Part of a small language model's weights.
Architecture: LayerNorm before each block, learned positions, biases, tied embeddings.
Training: 515M tokens, 3928 steps.
Each number is 128 + 24 x the weight over its row's rms, rounded and kept within 0 to 255. Layers, rows and columns count from 0. Numbers have three digits each. The size before them is the row's rms in percent of the matrix's.

# layer 2 attention query, 256x256, rms 0.0705, rows 161-191, columns 128-255
130:115137111127120116155111118102078135094151166117103142188119110086056193095121116170161145113113144121133127170122163181130143120098122102092130105105114112174086150136139149148179139115117130131115165111176130131115157177146112140135151120123164156143100125169145117136156133138146079116107153110103131123129148113147119098085201128095128096117142156134148110098123130119139125127131
125:101147115120108142102160215122099129114161151112110130160128116154159161139143078132120138164154124092124142149131094135097142097129157153106117118112117153109116137158173132154125115118115139092119139168141118149154091099121103181131123131101107118105131134087097091129125122101170114138119140145120079162156143148113117131139144163113125118124152148174127143116088129135156108111147
129:096134127099099190137164114124122095101150119141163136119115139103100117165137141107165146105162135161110139136154150118138113112171118113150131145130133124103161120110145141165186146159111151134158102140132101090134131110078146160093143116095140093114153088084135146144172141137152130123140113120156086160131091147101119103112144120171100106106088106167114089138140141150135177125119
134:108140138116138110154096148183132144120108127100098117136140132153104119145117153110076129111128086125086140096114137101165128142108110145124114128192146147136138118095131120142147141132158113171123113141134100117129127114085092166117128103147095135140090144131135110139126138193144137124215147127157152131155128093090162151111137139109129145131115111106099166140167164156080140120162
148:123092155126164112134152166127137133139139089097082106104107157114101140144138130128081109114121111146129144122096130099147101163110157157159117122136150158157171159119122133169099091136157134179140115171149129113129170140123143151112103125094130106109096153151116137109092140119151148146155090168117182116130113156102147133105134114125145139138086158163158124180107124144140092117069
136:127071109101144091184132078120157113139147158137115137136127127091164116202154160132091130147074121078175094128119129146104127138121129157161135108125122115133133146104117137114121135140114115116138107107102135077115176104104138131156143144125120139169165143131085149133098097096121155144119091167156120060141131112117132161115094156176107144173160127109110126127117165161153145143086
135:114178160158115141169142111087107090106115140162101122100097123114115102105131147131127134100146106133139135152161124093140143172101120120131103137137126126161123127116074116087107115110140121134133122119129118114137123109121079142147146102123143104137109154085114108134079121116101102138154128109162146119141103159140098187147118144115111098158132150125112138150139165134113105151092
141:104168134122124097139101133084057120127139083150128112142135135122097116101161142099085104089133130174112154109124149104152177164154129103131167108139149145125145133160128095126144125105123133112119126115129094150139191115096157111103153148140167115139136137100113114171141069127138110113143145117125107169132097144113101156139072067107155156119125141107113129127113155127136161076158
125:145168134108136184096108123120116110163130110135127143098129088148155093116145082183099114162150118165132127117086097130136131153137108124145110175118127115184117155128114162089088094154099092105138160142136087147139114096169138149144165114097112076119141080145103126123127187125154109093130151195139142102157149123152123093094145109130118166117162121079118153131096091101079145140127
140:133149155171094096084118100112126090139065142160098159093101133135138125079136090157076150104137122158097113107162149118120087140125143159128117150139134117103107120091151143109122124111135149127164111077124100097100181118138103127118155144141182119125126152139151155113120205110181130143071117106110143119140144080110119123128114171135128126102150119142138091156144140130106159104115
131:144119113094137131106138107110125086125160117145140062154117137139158109147166088145131146167162083140144114139166099097126150135160092168165095152100138103129115121173129140140153158125145139123091132141130100130115100123129168093149155158124114172118145120143107144117135151120089170086144104150168090146107117116144130103109111099122095113168130157141109112116135101143144128106158
135:129142134169134087163132121137086144098156159095102149139134099145095137084139150134137111148132135168172161121109134148107119141163114145134138105142130118118155105079167145141098159111094112131134102120162099126166121114110116101132156105093105134104113140101121133113139122103118177139065120103106103146088123131090148113161150120141119150146137144138166117117095092108121149131121
125:145110129139131134114149137122166113156073126149109139147132107135099140136172105132112067118109118115156118098113109142160087090157161176146121126109121123103078145112111127152112144155113162104141157154110160105164174081093190124180128078142154126098112184086092101138155116107104180128166098122073136133120130120143140134131115126149127177136101137126120145133150143121110137175144
136:120154117118121133118090113151116142122093145168113157142135104178092080083179088115115120130122065092100134139095109107113136117120161087089111114138141158117101143165145116100092173139123135085142131118092108183171108131078128151117135127085143119117120140189117094144147148096096128080104125119189155133103155119091116130139153138104090143139139118116112183086123118108120136132132
137:121094146124129135095093144150128177117131133120143082139169115149144143128129118130125118124182204120062104096137163130129112112159134109118173118106156106136106114188113149092155113137079111173096151138106139142083101123154161136120113136139161090110127133121155105096163096153135098111102145152124106165146127089127116094124132118110165118146128127156129132103109126115094141099162
127:115120149128110169123079088161138112181114123127120178126128147109136129086086131118130108147145145140117148128139137140151143119128137128099121115105150123118102110161165147100167132137124113111120119124139140096109139096146124124150183117134153086157092039184180154126167150131147127140179155140121124108171120164163113127140131127107110101117155115141147108115146120163125138058103
145:107151138144108099112096147137103112109157118122119132121162127088079110107151124115147126129071202119138126120141095099105126097098099105130101120123170103137112094125117121123113153148093108187132119138140142123118154154179099138119093114111094164104099146140126124110167098135131134112081155141109116098171129133146153144140152113118160129127159148153121168089102124111176189106108
132:174082143150137143124111130104215123153096117186146157122114144127132149108113121144100140134129123144122113130164156104120111105118142154129119138105119137121102100138111103154097107142172190164141158142088156106119147075132136139111103141109177076086148104102102164168133163161130153135126107120108102131088155136123132099146120122128123111135086137140130156129162141105134124075126
137:142109103095151160124107114125159127120097074132123125128142114188132137125138078131084112135152134139105149126118156144123136103087149177128133127141111159151133112112150123170140092147102170105102138159139140114157120100109152164124103150059120077099143139101181151130065121151121128146107119141128114135119114129108127146113089097155085158109078118140160129126081128139111135159151
127:120147138124129152161146134141142178100118070186130152131105157138145168134095077115120154091146090147133148113139152181099144112108074095111086160122098149151095165110086135139125141108138144109111118100144104125149115127127111136133125120142098155137136116182144196151095153138108134122127121077175164127053119093126122138118100101115137104138114136171139108133178148163135117102132
128:117149112142159091144130147145132124147093111122096110088165107153111117115116144115175139089106121128145143137132121156143104151122151168128152129096126176132107106097078143150140129128129161127109109128121112108106147084130106116151133097100104124186110134163173136127157125100091108136180166166095094107102088115134094193125169163134103124106120096148109137137093123117122137110136
133:119152158162055111109111188147094139156147138128138148120153116147115110131129103101110158152170171103130149098124136134152123144106115137136173154113112095111151151090127154110167133156105092143125109113117118137130148134153129124145095144141146163139123085165119111096111143131096130138121186150114121092123073124156096121120111179114132069164108145097130148114115138144161167132134
136:129127132078117116126153114111135131132090108165143117121115127119135149121115132136144128132099149147141126129108107153120153136100098142149133184116086136141147071136135105115086157137123137145127118119147115122131123141104110112113147121160152150136128153135138175133144156126162145100126096109130124153135133112112084148154049079114133158157153105083104118136170155155091123183148
127:123129189126146137118133137129125146143085111147111145160120111092134147095101118159193085105153092139155094121136104128130126134142121138120128153122162123128089105175135105135109144127113132135156092124125087153136127113125177104098099105123134116128101110106165158129125135075171159112128119123115122104147117112114091130116170162091089151143116098125113107098177119135139124107115
129:117116152149145125131106155108107123127142131101154111119108136110073113119090148141087149097094121168128145097133129119147116164133119110114087136150173144166101144099120156107177109132102097166146152074111101075112159114123145103158129127128134168105067158143111102111118093152136101157158117160113193114126131092140120147112136125087098131095145114124155082126135147170127109137135
131:134151129100103151108157158121131144123177117119144122070161130135197128151127117142124108132160120133142118140141139116160119186155085124087087131142150149118137150133094155127099103111113122143116162162109112147102158136184117091104117111123102129097131104168104127157134110147138128152138179105127123131132150097085151138166148107098127123138095196126117160103155135162126151151125
131:078114123103204099098150144148113108121164113122127140138126158153139108126115144103164097141157077116163140130112142127150129143119168108083135123078099136120119128106131120113112136121164151107130155164135131108142107119096105099151143159118135103113096158060137113124114105174122169147103138122113137139111106156137135103128122116108126096102105118111179116142076159092130113163135
131:132121116129125106123140134117144153122101145105146096098112165167070113132124134113150102110117129126200114122113151139097135149132109127109117149129149102146117156107094152110121113144120122105153137120118086147156197109127113109152182097138142123167077141154118157136144130135138148094125106161153153149109145098133171129109142149128086155130139114106082134147136092133169085106122
141:143116139156139137149161139181122087130159153166136136163099151127137126159148116114140106142121179139131148112105100152086120148171132123126131138113098106118119069134110129109122153133129113180111109124113158125110134100143138144142095115143122101103122091088159150120183087137146107132152160121116135107161130082121059113110136124117134092161157146155103101099110127109125114115138
145:124089141128092117159128121148168101146088159118123130126127123130159145160114111133084133092119120168135157144174122076140147127201140087128103118156113146160149111148116141142147124062167110170126122088122119136144115122120211177116082142122103133116116130080122074121127140120100160130083141111162117129077170103102119070145164131143149136162122155151144091126122116129138121157194
131:136177137178100082117179127120179151126114137113103116101138119115137109106143079144094150146114157107105178095108107115114133160111134157122118172091136127146154132146150121125097164157128119114139080096105052149141138163105079135105123143140121100102157150132134092147153124130104111148125149095087124103144096128099128101126118134129115135161116081130159173090147134123119144175108
# layer 2 attention key, 256x256, rms 0.0739, rows 161-191, columns 128-255
127:137124170153137131106100094134136118137090134140137132157165108132122094128150114135125102117074128095131123096127121130119128134130103086150136127121093129115171144105092138139088137120167103148163110138126170153087122117159142122086159134147109124128139106135136126162105079124150124158159094105133114130127131118158125168148143145091119132097100109116113123129106170154169085141122
118:127175083122150135136132155108144133124108146119150121107115110136113163120091105149116129139122135138155131088093107062156176124109099078128147113150160162098097134126135134151164132091164111218109098103129101132099148113086123106135169096136115122111119123105123129070138157116120094154174078102157160097125109105127130119125117188127144156129149097121176150148091129130154117097126
130:130125140121113174067098152150080132101108142097074129128087143155147143160126126136152142124139170106121161128107157158127107131161134135150167131115119127120168149133127145104106120153097175155122120131118181137138121151182086136083127139125132107132186141114118156130118091128112129138128148120104093112133133113145151100109156156138158100168137149119099161080150105119103127099104
123:142147118161138148121094133098099152125178168116158104123150114119112176138142120113117143142151150106139120146134145110117151121142123150167126129184146110099111158099154123100100144111162141137104103135160166176130128108107116155134130114107092080148143142124125146122130150170107154134137099139163141123172132070119152097149104136133123115109134120093123163115118106089094096134130
125:096120161139074112072089156096119158160135166151146125115178148147096147150151157106105113133101083083120092179161147130157179110141093140101163113126078135115157125153130122118139115117128183153125149131165164153183148110151119123132171142117097107148159142160115110172148121095122077146131139105138124143116150154152135135111156143139127141138078149123144123115109085148132136149131
139:123148145087106146119132113146110167111149097117128124145138117124127102175134141134131177143131132139056140116154080088150126140120155175098161092180133111162120118156140158079151110090142120123115141118145155162140065120150122092105133138127104164138119097121127113147132130122102179132150141087140175162124109108119146135120164123115058103157115128142143120100141153106122134127159
128:112161127135102101108154107128134117090131129184130108112133108123125107145146139106128108133125153171115141158096132160127125093146132126122119135132116170127090134127105116139121175200134132105131141165111116111140108121162134123151090113179151132142129134151155080137121135156117095149158129105094136124113143095116112098094141083148171162112123096178125140122134105150151133145160
130:163143137136149123118131122084125131153127163150125102131100189098082117102118098134102124112106174144151150124106165150070130113148146121121109144146156154123101110117106168109162138147115112132139190150161132131141107136089098179156110124084130101120149117146098136085152137110134143133093122114101163158156139145126113077117147121143134113098145142146093132110167099107163123109128
130:121120141103112114150157120143171092094168126152042135143117159101103142130107102124127155126138123167159152160129115109143150136148153101164151120141085094144129133160117160162139136113166093171131134097144127076155119139082087146101109167085121162126159143132094116116114127125114133088099125106093145151131098112110129162141101094109155122105111134103103170164110083137124131119120
133:130123107125162131151138153148120124088114101148105138096146135102124152096152064117150126086154156099115164171158112144117152104092098114071111114108057120147110099152144114138125170137155131129141155196097142139098116129136095132124134169126131151091109152122122130145154120093145132153121126071173176102128129169072114150110123116111124115092106142138153122131146144129119153119104
132:152159148105089120113147148140116171189071084156123137106131149150154128147141160103159129116114089121180136116112116093159141120148110145161085149104143109144118128068118098139181095102114110155143110094162096117139129141108107108090100141111156093125106081095136162122134144131169145146076092156179153099117119161100125128106101122131086114164139123120135088169171145118155143135096
135:157139133118174096142097189084151118122135134133113097089091111108141083159123108141100190113136165152109135129112107134154158133090138113114150135120136144090171110145109147156117108143135108165124116111109143150101115181150107153149173155154141103099100074132128082127113104092115142138155124123150146127135154141125127152118148116099150151147142104128131136116131136088125129101165
120:120085125147167119126109175103097150137121088143121142131118154086076105151095117104158131107108131101111135083084086121111106131136098134120117126131117107128179155127143133130139132119134147157103162089113136130130145157166128119154117114133113140155156159141127120096113145147102101140100116126189094131131123131084113158097129171116127136103129143140139169164107144149121147168153
133:142148117152132101101126151098121109118139152150096149127142151125145156115130113152140158157089157162119143123117136108131094125087172141142128145121098087149142145146110098135153140120129128152129095125120134109101114101122126129156072046199134132128138129130098119105145128091132168087120131141130110146132154108145114169115112133093091132072162110183122168170157128106134115131133
122:112119164106102140083102132135115109111131155111108160108070111103129124123138075165136135161100107107163166108096139121135144119196107159095103115110129092107100139136093147184079130152148167097112136148144128147130115138104133124140100129103086152130127099152103090167130151102130125149120144134114108114149080156128125192121150172081119154113155098160088089140153147115105126169117
121:120131146125117143135150131137104119111155157149103153128181114126137122093135152145147150114151129145114106125146132116132154137120103119170117121135135119099105157134096143119131111137137097140130168101070141119118141126126090097078147117120149116120148188131098082092107102124075111131072132069178170108125105158151107117148131147089165089109086127125147136142140132135102130121110
136:134121154123175162099133144113121102142148138116103112137118126171126120084159130162120108100123137154142140163142105097162132138161165138124080103095120132144182119126097145131180147143109111138122105117159082107162167084086136140125165131107129080122130152161096085102150127118110102131168138117107104090117149107106118131163146104155133115133116140151136165086118150189132108124169
125:081111106134129095122148149089138137109129101136122122139101118112170092153165140106137119107125144121123100150131103154129094134096131084097157113112139059115131131156160120147174150119138169161125136135118145158160181158131139118102183093140139133104119119132142118145166128143105105128120118111130114149156130118184143132117119126139082111159129094184109110128103120135105123151128
133:078146170145141147157101113117109159145159174118084164139147157140123114112095135115076127127121147100179153096127133147165154141139124135106099111115104133139164133103153156163139129096162125106140095117119103126106123103102112120143144124133102115115117085094118106093172153098125136075103129108080103114137109155121137163116154138175163141137138123154154116144130124156126178107105
121:178104076135105080116107118124106169146109119133137112116138126107127137131114140107192159125123141115177114155144107116132108083134088136109132100142110156131108142149141113141140122112108104104145094087111144112095148095117115118113048132108142105155137171116123172120144088170142121163139103145113129096142141115093117116121113124142118197156119103123119154149094154119127134129135
121:099135120123157099136079128110129139105157154153177120167172112113167104092080122088111149160171173129112165145120093162140150105156137099136155162089120114136173121136160143124138140128119065145124119100108126097094109116132103129111108148138115143126118184111123091154117137118080129108122126128140149081138166130139127112104168103066139171158159109128152109127136140135089142129169
133:130106110077165107174151108094092114109143066139185122155109116164121150153117149173144159099124119132132121173136112155133084149149152148134095089151097150115138128170142132140107149135150159121129090113106129133129140139131136120112180123159131134113163092092185120094091156150147137129149129142123168135055145184141125113137153126132138108144102117105117150141111121149146119129141
128:148159115135152139128140096116160089134141102102080118125094128093145144102122144156100112087120126074140109098133121126137163130122126094126124095134126132197156137171151124106156104139095084106143144135111084140129117086158124124106129155164164110141104144143141076105145153145121142152145130126132094129118140117116154118164146118129117144138095136126122140087158128136105158150132
123:128112154144130128085114151182129111105143139152127140088181120110113163149133109119126059129183161150138125147060115137120104100102128105103148118113102119089146155133124090142168113126118128104126184100134137122145127104096135129147090137130131093125109145154110131107174106107151137115128126151123151068145119104143108119112120168124127157141126113152196129170116109135140142152142
132:117141170113141079098108097124110133148160148154121143098176122116128104098120112105130089140140128103120096143154141113102136150173086094098176135127143104105192130150118123113155110143154148119148135132117140121140121146108163146160117145112115164151154148137105116119105135157141146149117139125071144138112144076135146173110118096142119086118110114087156133106145134126143160100139
120:159120109149116099091170145139086088141110125142100104101130143126117143100126128136175163123117150166171088101138137164074175141146142145110125141151094123111122172093126121142102088099122122107162139135120128115135140147122103138115178120112110140148169127136169095130153128142121108156150133158087139149093112133127162141206137148111095101137111140093159095144076092159124162125132
125:110111103157070109144170130125141122135102144107174096116148099129146147109185108167112142107118139143161124088118149118117139140114103115091121149111156129125141139114110144117090125139129098149102122127160143107116144142162140139158154068119146159117131097102119155127142173106152127102131135094081105132135109095147117058089143122142103126087094108119152146147161091162159095135117
130:132132115116160109112109163132140146103084155091118109154166159123155142101126108127117158143099122118047106103138124090108115129083140125144109144106115112155170126123095177095077156121080090110110165107101133081097082127164105124159162099106115160128144127144150099157143127116101104126150120140112145112116149142165141146145136143141142149128103094140129111123152135121111104128167
133:152108104093124143124141117112116156128135102170106152106151109128112166166117108071071121121126131131092100100143097085116145117127088131129123161084109126104146120151135128077101147149106126117121075136134110131169116132180177128130151091160183111172135157153147107124142102096082126137115087117131102129165136110149106129085095148111157118139149132144087095133135127120119119150103
137:115122113149099152106152111135131142186133116117107108140098093108110140151158119100138127135161118158079150125112133145128120141111100140109138142121136132109128104124124150166120096157123130092106111101156128155103159098123154099088126128130147121125126152114154171113124163118142177148129148140121159087121139164166118158099081163136146104113133096123126145124076136086148085134088
127:109132097142133095103123148125129099098126121161170129104063100163153110134141145122163083114091123160133133135094086132115155146123157123131103101123107120165087146134104108115166141151126137082132103138131159098188087149136128152156116139129132118121124155141121102099127152133111117134155146123130147123102128131096129116118118153139104112111126077104124137153102148132104118183161
# layer 2 attention value, 256x256, rms 0.109, rows 128-151, columns 128-255
101:093136123134134146151148151121138127146159115173140074111134162066165155132116141147173130100101172139122171137144124157108114133153178125104146141076152133102123139156101106143127138169103149142140127091056164134139130122116176112095083108122133174098151127137151121150164087103145143141109114095132091139065117127161130086120116077105139132131137148156124093124119082152115152165130
106:141151113165162135131154112107157141115144109129133132128154117141123107136136113129078145123133131143058076145128091175150108172178135128120108131077097140138169121098117144146115155154105138103152147136144130100129124127162131098096123154144115190122110149113182078119150119159146065125133140087123139105157147144098115131098116065099146119130136109152087106107140102124137121096127
105:147109175146186065117161106150117150144158189132155129120126145070124126129170067124113164105114142150124140149083126124166097153130104148128140137155123098142161112110163135120186118154107096184148147119165115090143129135094109147080122133140124115132075153126144159141131101103146096133147128138151128155131128130145130115071172174128084175124115145142086155136134149112147144093086
102:122117143156148131145083144155161147128181157159134119116122111124122094133145149091096122120156123088116116138124127140124129163088120086109132086126124141145183145176148144113114115114124120137125096133174084130141140084100104150137121114131099112185123124136100100077149085165115116167137113103124117155113146120144100114146128133126084139118095119124129171089120122104158103147129
113:124143119145155126133097135165155084088145105152128142093150124129104165117140129147127130124130130154132153114102070108140141108088152081155129129125148102114118129121131128132085116130127142139159126149136126158103148157130141129128087181098111135154166145162123138118105121140127097120136092157175150160087149114135114126098160127123117141127149173130147150124085095125124121089151
104:124121136122111148103149125097126122102147112117085140165136100140136117145129149114099169119123149124110138112103143165096108159188143141071122106127163112083152120140127117157087148165080145137148108150145115135168166136148175151169107073137142131128113094115112143142145157121139137072101118142130139085148098158118128107107103138111121154085129132117138121135146127142141102134101
097:083134146117168120161112107122140133145120133143164133179173137116123098098118149119129152133139113116100170087187157140130091137089137151121114109101093120116138130119146126112057138129104118150176112171111168161106109163152123174125173134113158111113110147134145134145114141142163117134116117093170114092143080097141143097136143149133081122111131152160117092204127135109150115112111
102:129136129131102155115129118129122141107151158149114098123109110100132146112119163150120144128146139108108106072150147106173132136118146154142131114107076092116114129166114132120130088130148152136141074136107122171156066102136126146137156158147158172125124119138150139125090091151140138097114097125143140156104119117131199123135176230102127130093093142127127116112119125120120092086094
106:114130106135118141118133122130091141108163155119133121089107129119132137114124154137116132162163131144098152126132145097135137112102153107113112161148151132135110160094153127144102151129143122129136134139115107156192143155126109124115124122171117109152142119145101140118092150153122131121107093136137166127121128092190084126115100118159144083134113104131183162080082143183093142120132
102:140141101074112116130101127101130125115077140135096110056144108159099147116162086120167099121139145151145133105110119120123130139127130102112152123124155094148127157128112136128152132143133129127127090074135136116113126137064156149163154125151100132194130124134137122109120132145146078114090121109153178123144149161123163093153150106127127143154107112102132069129105145150138122079134
108:125106127130163122136131137135133119142173127141103085128107113099122109142167157113117154129097123144125121172146107177120150103071121107116100135142158145140116136148074154143161119158113130141153073081090102118127138124131124135139124129140115135138173108126148089180159152122132145128178153157145137109133161130150137138110107149135134097091131069120164144119132128178148178119099
092:153114088086144157121158157091130136132097175131111143081135112122131138131102107137148131137099082091178121101133132108141165102139115113119135110107158124158107135145143148117123088129108159168093142139139123167107133152153155135078074127100091137149113134122120122149160130108115127127108141119119156098148137110145079147166140092151137164119143138120151122112137147100147146145118
101:094148105151081117094163123101109112167097130101137128117164093103140132143131121147110155107126145114150113107088141099119117113189130176133107109105124132134113115148116132124111128180151116136155187094140081143126154104113152139111142096129125136106120136108065133142114124141153174127160123148122142164126109086160135158125124114154151106100136131134172131123118157130131167108139
104:063156127138112113141125173155101095105147126159109116153134108109143129169142123145130154095149122112139082092074117149119102122157141118145126108099138131140136107109157124150109114121102081118124133128172125101119100137118130122119135147121110124133135157125144125083176151122118143170143163129093137169121113160113113155138107136145122121124140123124099113142085103134100180138141
103:142146102154105127161142120155153159148118218113140097095137120103122148113153115105106121131150126131142112150133105150144131091105085107092152131160158141101134119091100102155091134164099143165091114101120155120100115142087129111124118160125105107120124095116116134127171094127127128123139133118139123157160139126088124131156114113151161136139092109073131133146130090076143113165111
104:130118137170152142134123103106121156064150111159117147118094124127148135118127099122139187136102138071142152141099110101100114145127162144092112094176121146109147089138109126114141119144169141129112153135147157122126151128090142134124140130121135162111120119091112146140107123114084132197096122130129142100186137156148124122106152119114145098144099140135156140128154122138123146119098
102:156182151130136079094146157126145115133148146134121096147133114136150119156111178169139133127108142104143064132166099140102138172137154106140170114147150157102126114135136126099137139115094099176118143124120095135147105065118118117129147112153125155147129160067146151116127133109090058130170147128132155158116111149130111152104113114117136062106111141135118110104160145149095091120143
101:106122141127142111129140169106099136106142137152128129142076135145130159102153108120084105118107119128127113148105077149115141150169098182107136123140141124097095126148125114156124135104118161113106123090122140096143104111086133144102110114118183099134125125121091126087161128121128118177145121142116130082105141127151121154096140078144137178107137108163142116108100131111121163151149
104:134139145144116134136142098113112117130124158163185159142184102144149133119117153124103128156129138157139090169103139132147126112101084126115132160106098172132088161104119134084114123146148130144088167103127104161174189110131093105135129121114135092123114149132146101127129152113170151161115129114132121116113109088151116119135105119118091115167095147124135145123113106114145117089138
103:137140099100111105171121092121163129153106117151106095140100116143129133102160140093122110140118158137143152098086169130156134131118132138114118141135124126153155122114146116126145135144148134136111153164122121130152134126087084120100153132166140113150091124138168132114104139113098096119167126146132115028155150067100141112138124132142075128115126169124121146156114082146084166128112
105:163113085106107140182155127145118130087160206157145170117149168128106125100132148106148130153095137136134125127098131143102152115127133144107118122125114154106108154165168160137091169154125161123146084164089122168145138123150164111156143130140130118131145134123156152117123096071136114149112141124124106110149141136178164111125197118130137139132092152069124143103102114146115145135119
097:169145136126124116116111137103204097148098148127106168119150087145166140137136083150139169166096136128079082106126152128112122139125115135127155093107134175111125168133105161137145097106112130146144151106162149111102115183142100110126104089121148154140132141125134133119156114080108132139156150144158129127166134123132128150077156117126096121158132120108104116159138116157137093146109
098:138132112117102156134089120152136100169147123104151161095113122137080138158126148106149117179129128130122137151188116157135129097185190113133110079108112134111110143135118093125151118113161119099125101112114139128153150122123134138087129134091100101145110135161077148110166109170102121074115134080139083115124098130152117130157158132148134109152146122138088128149110144127085168127126
108:159115128103124138151102143152150124128179089159115151174145089128158126101127112170109142133132151103100124128086090155129189115096149139136127109108121121147143176128133136100115165119149109157127131121158094124165158142161113081155110094151149096104157159142131143114117105114136091121119092154123123138096150178102112107142124156124188095184136115142137090160117122170150148119162
# layer 2 attention output (transposed), 256x256, rms 0.0889, rows 128-150, columns 128-255
102:168099145103170169121146105157108181120121189105131104156130123145132143133128119091131140207125104119130080120088103165120157128145141104128131165164127137120137133091163139097110130103130110116121123164152117084145122082102129143161126084141100122116140138188125100109094185123143138120150136142117151141135132098141160107131138116131157128133083097128131110102122112119123134188133
104:122114143115154132144145146140126145159111089115078182154122155118123112102110139155176124126132119125177106143134146126127092080097158133168159130109146126178125164144092143119114109121125130143138149126134116093187144091101142161171140088096116088099128103138118095180096101097116172132123098105136117135146083097115174146110158163175129144116124109140136101125135114105137142125092
105:086150122157114164102120111101157158139080107111119115098121083115150140119136153151152105111067187166121145132176154121120112070151102152169127112118125147122119190131060127119110115138112166127160160134116134132116122116150151136132135124131087130113137110138134118136091133154123169136113151109076104108130124111144128115116102135122188092072112143089116079106182088101132061168107
109:148122120133135091092145130124117122100092107158124141122115105132151133120111149104159154132137172154152128117130136128094062119140127120142122102122121112131142120129122113139127143141154129110119143114161168133128147142148181104116137167129133079128174139155069155121078108101110117150120138111118120157140133097134075111134091151128183167095120143154120090136148154086090166078132
117:143159143085190107135122147174166129121116121111133080153137126150139112177141122137132117161134125157165104159085130131133123168162074155120103130135111130136153121131112151162132139119118119138112116128148092133125101131087162135162121127129133146133105121150115159123134155142138163127149091130134128143202173118138094165078123103118122124146125124118136107132118073120126123169126
114:158126113132121101109107149114128181135128154115151103127112128170101178125113110139154080165137123116132140118119108158126133113131104115158147172100122134189113108152084118171135080121138156104105157128112153117107145116057151122078156116081141121105121119168111120097118112115128127177149172117124130123165119117144126112133204113132077107166150100134124115126118148135103151091147
099:129152132108092117127131137089124095153168112112141104145161129120147158165074140115162107095130110131124158128132091112149121124111126117128103135179150115148116172201155141116158124113146138132076155076096081107110162165155110102161097129141127128110109097092101159131161162131087100139116137129081098092157130127098141106162137109124171090099149111141124161078117144132117139147166
108:124134144096095138139117113121148119164119125104114148122119143110146146116110121139173144125127119140104137124154119122109170160122097121104159150121144132158117128135132119110142153152127088095125113120104113147122178168158136129097151151127103131124136097084146127175134135074126093146093130110145145095145105133136133110166100087137110148116173105095112125112104139116134166141091
118:131141087076167101124155139160158129106083113084141128120144111121128111135128172128079131163134120145145133153081096119118129104136120139088131087098102142119144098094165111146114120143151075118161140133130098112112119109162154088131143143096120130131137151146150129118173128083156088087141114132137102127143133153094106146121144103094090187113142147139141080143126076156165135107116
108:127092124138118126112124201147159134151150143163188095120164128122129116151137139136113156168123128131074141109157133107114177106147116104086104094142138120137139144103107140151103098120142130157089167149110102146157132117165128111134126079086141088107153149123175162106132133118123142157158175108150114131148134133122101164099164157143080125150122137106094151157098123116126138121102
112:135112107137162136105140126083150160111093145123135130106135107180119131113123098124167122114128121124100112123097130125121132126148192182143124165118107141099138119117150150149149109144116109128126144106155119094137118106121103113099115135136142079144135112118161163105113138129098130118147180108092120113105091107150124108186125091137108166115089132146101091112117166120090098112153
096:087137137140147125140123134135114154141121135086119108113113118102123103112162122142114082137136152129132156158162129175124162138098100101176103118117084147117137161144137111121143164143144100106089149129064098130154138144128096130183179120113157170108117101108102156129094103178132128128150139152124132162142131116149131113105120179123135084122126165140084167112094134146069121139101
106:126096099100138116073140120152139133158168103134119111134121178151124129129153146160113135123099100168119090160126124135153159098114103120136148160117134142114140124103128128090135134108149172104112125141126134150128150119169108145143147145141132145146125075099159163072156166111114116144104134153139117135078125131102089127124150094157146118150159115120109097098161131151143085152132
105:128130143109133136128140083095117112083138099112121147103094193176126154096114121113090103133060134104106140105151160153092128115123124095153125129157109110127157125143110112100120151134182136160139110117149174117158113112095143154112150153145110149104107088112103160160096120139096100123140123147127113158140138108153147183159129136127164102123119132094146124123152156124160102126132
111:118133150147143132126113123124137173115133122145117144099122126107146102152139110161153100131106139163118115124125121145061096110152127166111143089125128123159153110185193104099136103117148102126163134123106138154127076135124130148093101134128137111105138145184149161109125161131120124120116133148073080131169117157157135183110068130136114109133139130126139128134095082108108144075151
109:170126141075156133123117139136147090147124167154107126106137111180124131142150087124138097129133116140106167150193119152124138129091102095130135116104146099152140146120117147151077124158105103155117143156120080134141130111114112086125135132143139136135109140121162078133173127116164122125137115082107112147098120138128130125132153128087119117118163116132065152116132113117138176131138
108:133111110102112146150140143138086125123132125112099177086101176131130132066145134098049182106133145145121160089133116138128109141091147128118146140108080123133151136160118124175104091166123150120151083132152125066142106110102122143126139172122134138132147120146087083097130090147101143172171102095117176166129157121129161123128129175151128148110151115105077171141140181145156138135124
108:137144110148113068110125131155087123116149161107127085169163107150109109146122112104136111162129145130147118105119151177143108071164157059107156129108161135138152151064106103099163139148134100158134108118124132172138184122116124139108116133148094085144118130149137101164100138094130120156117135150136109126121104116135155107164136124124125125188148151115119117156152142113164129158152
105:138135124153113171118139149139145106139137121129113115134130138106133098098099173139128154060077082077146111080126139097106096096145164158133127137147127141134137090151164150120152097102138098125134105110138108104089112177149156122143130127114130122092116070148124154133137183139178107150087158136149116146102098140076159165145161101128144114116147131130104133126148134144144120155125
112:122131134148093104127180207093083126113083102147117094139127143115125122099117151143152100104096096111141119155181144129072162134114132130133156171167135138159143095157115116120156099116130113099140129112098109141090109117151129166128140156120156139095102140104122079118153139129166136172126137127114134156161138158152113135164132135114135147100126115152109100115120165123129114115121
103:104145150125135104125085147085098140124110132119127120091139162122139102158110145137139105151143141112114160108114110114148141155144155083112153183080128118142117067061117133131097101102155109110132130143109132128132108140094119121119124146144064088113144087149118083162142161141135128138127092126111125097175123094127080127156141115083133112150164108122112080141159116149142156147146
110:106123145140132128129123111139098115116119158081123123140096152126092118099131143132127129106073107174115153115130088139141104134117139112096112144109139107146138139137079137145146121135124183134097136098133164129103130099093115146136146152134150113099140137126149131152116137130150150159099086159083129166102162151085138156138128125124121133094134143120180120163140135097092099148137
107:136141118135132084087120136158157144132121150151109184120123140112106103095101129120103109127125104117121117118125134167167121162136134141153106117104103160132090166106171127110129141140141098120111156128129085154100084139143123129157134088106119155110133123114143069117138149108154109094116148119098166087102137098114135108094162112127107148095152170131126153096123158124120117157117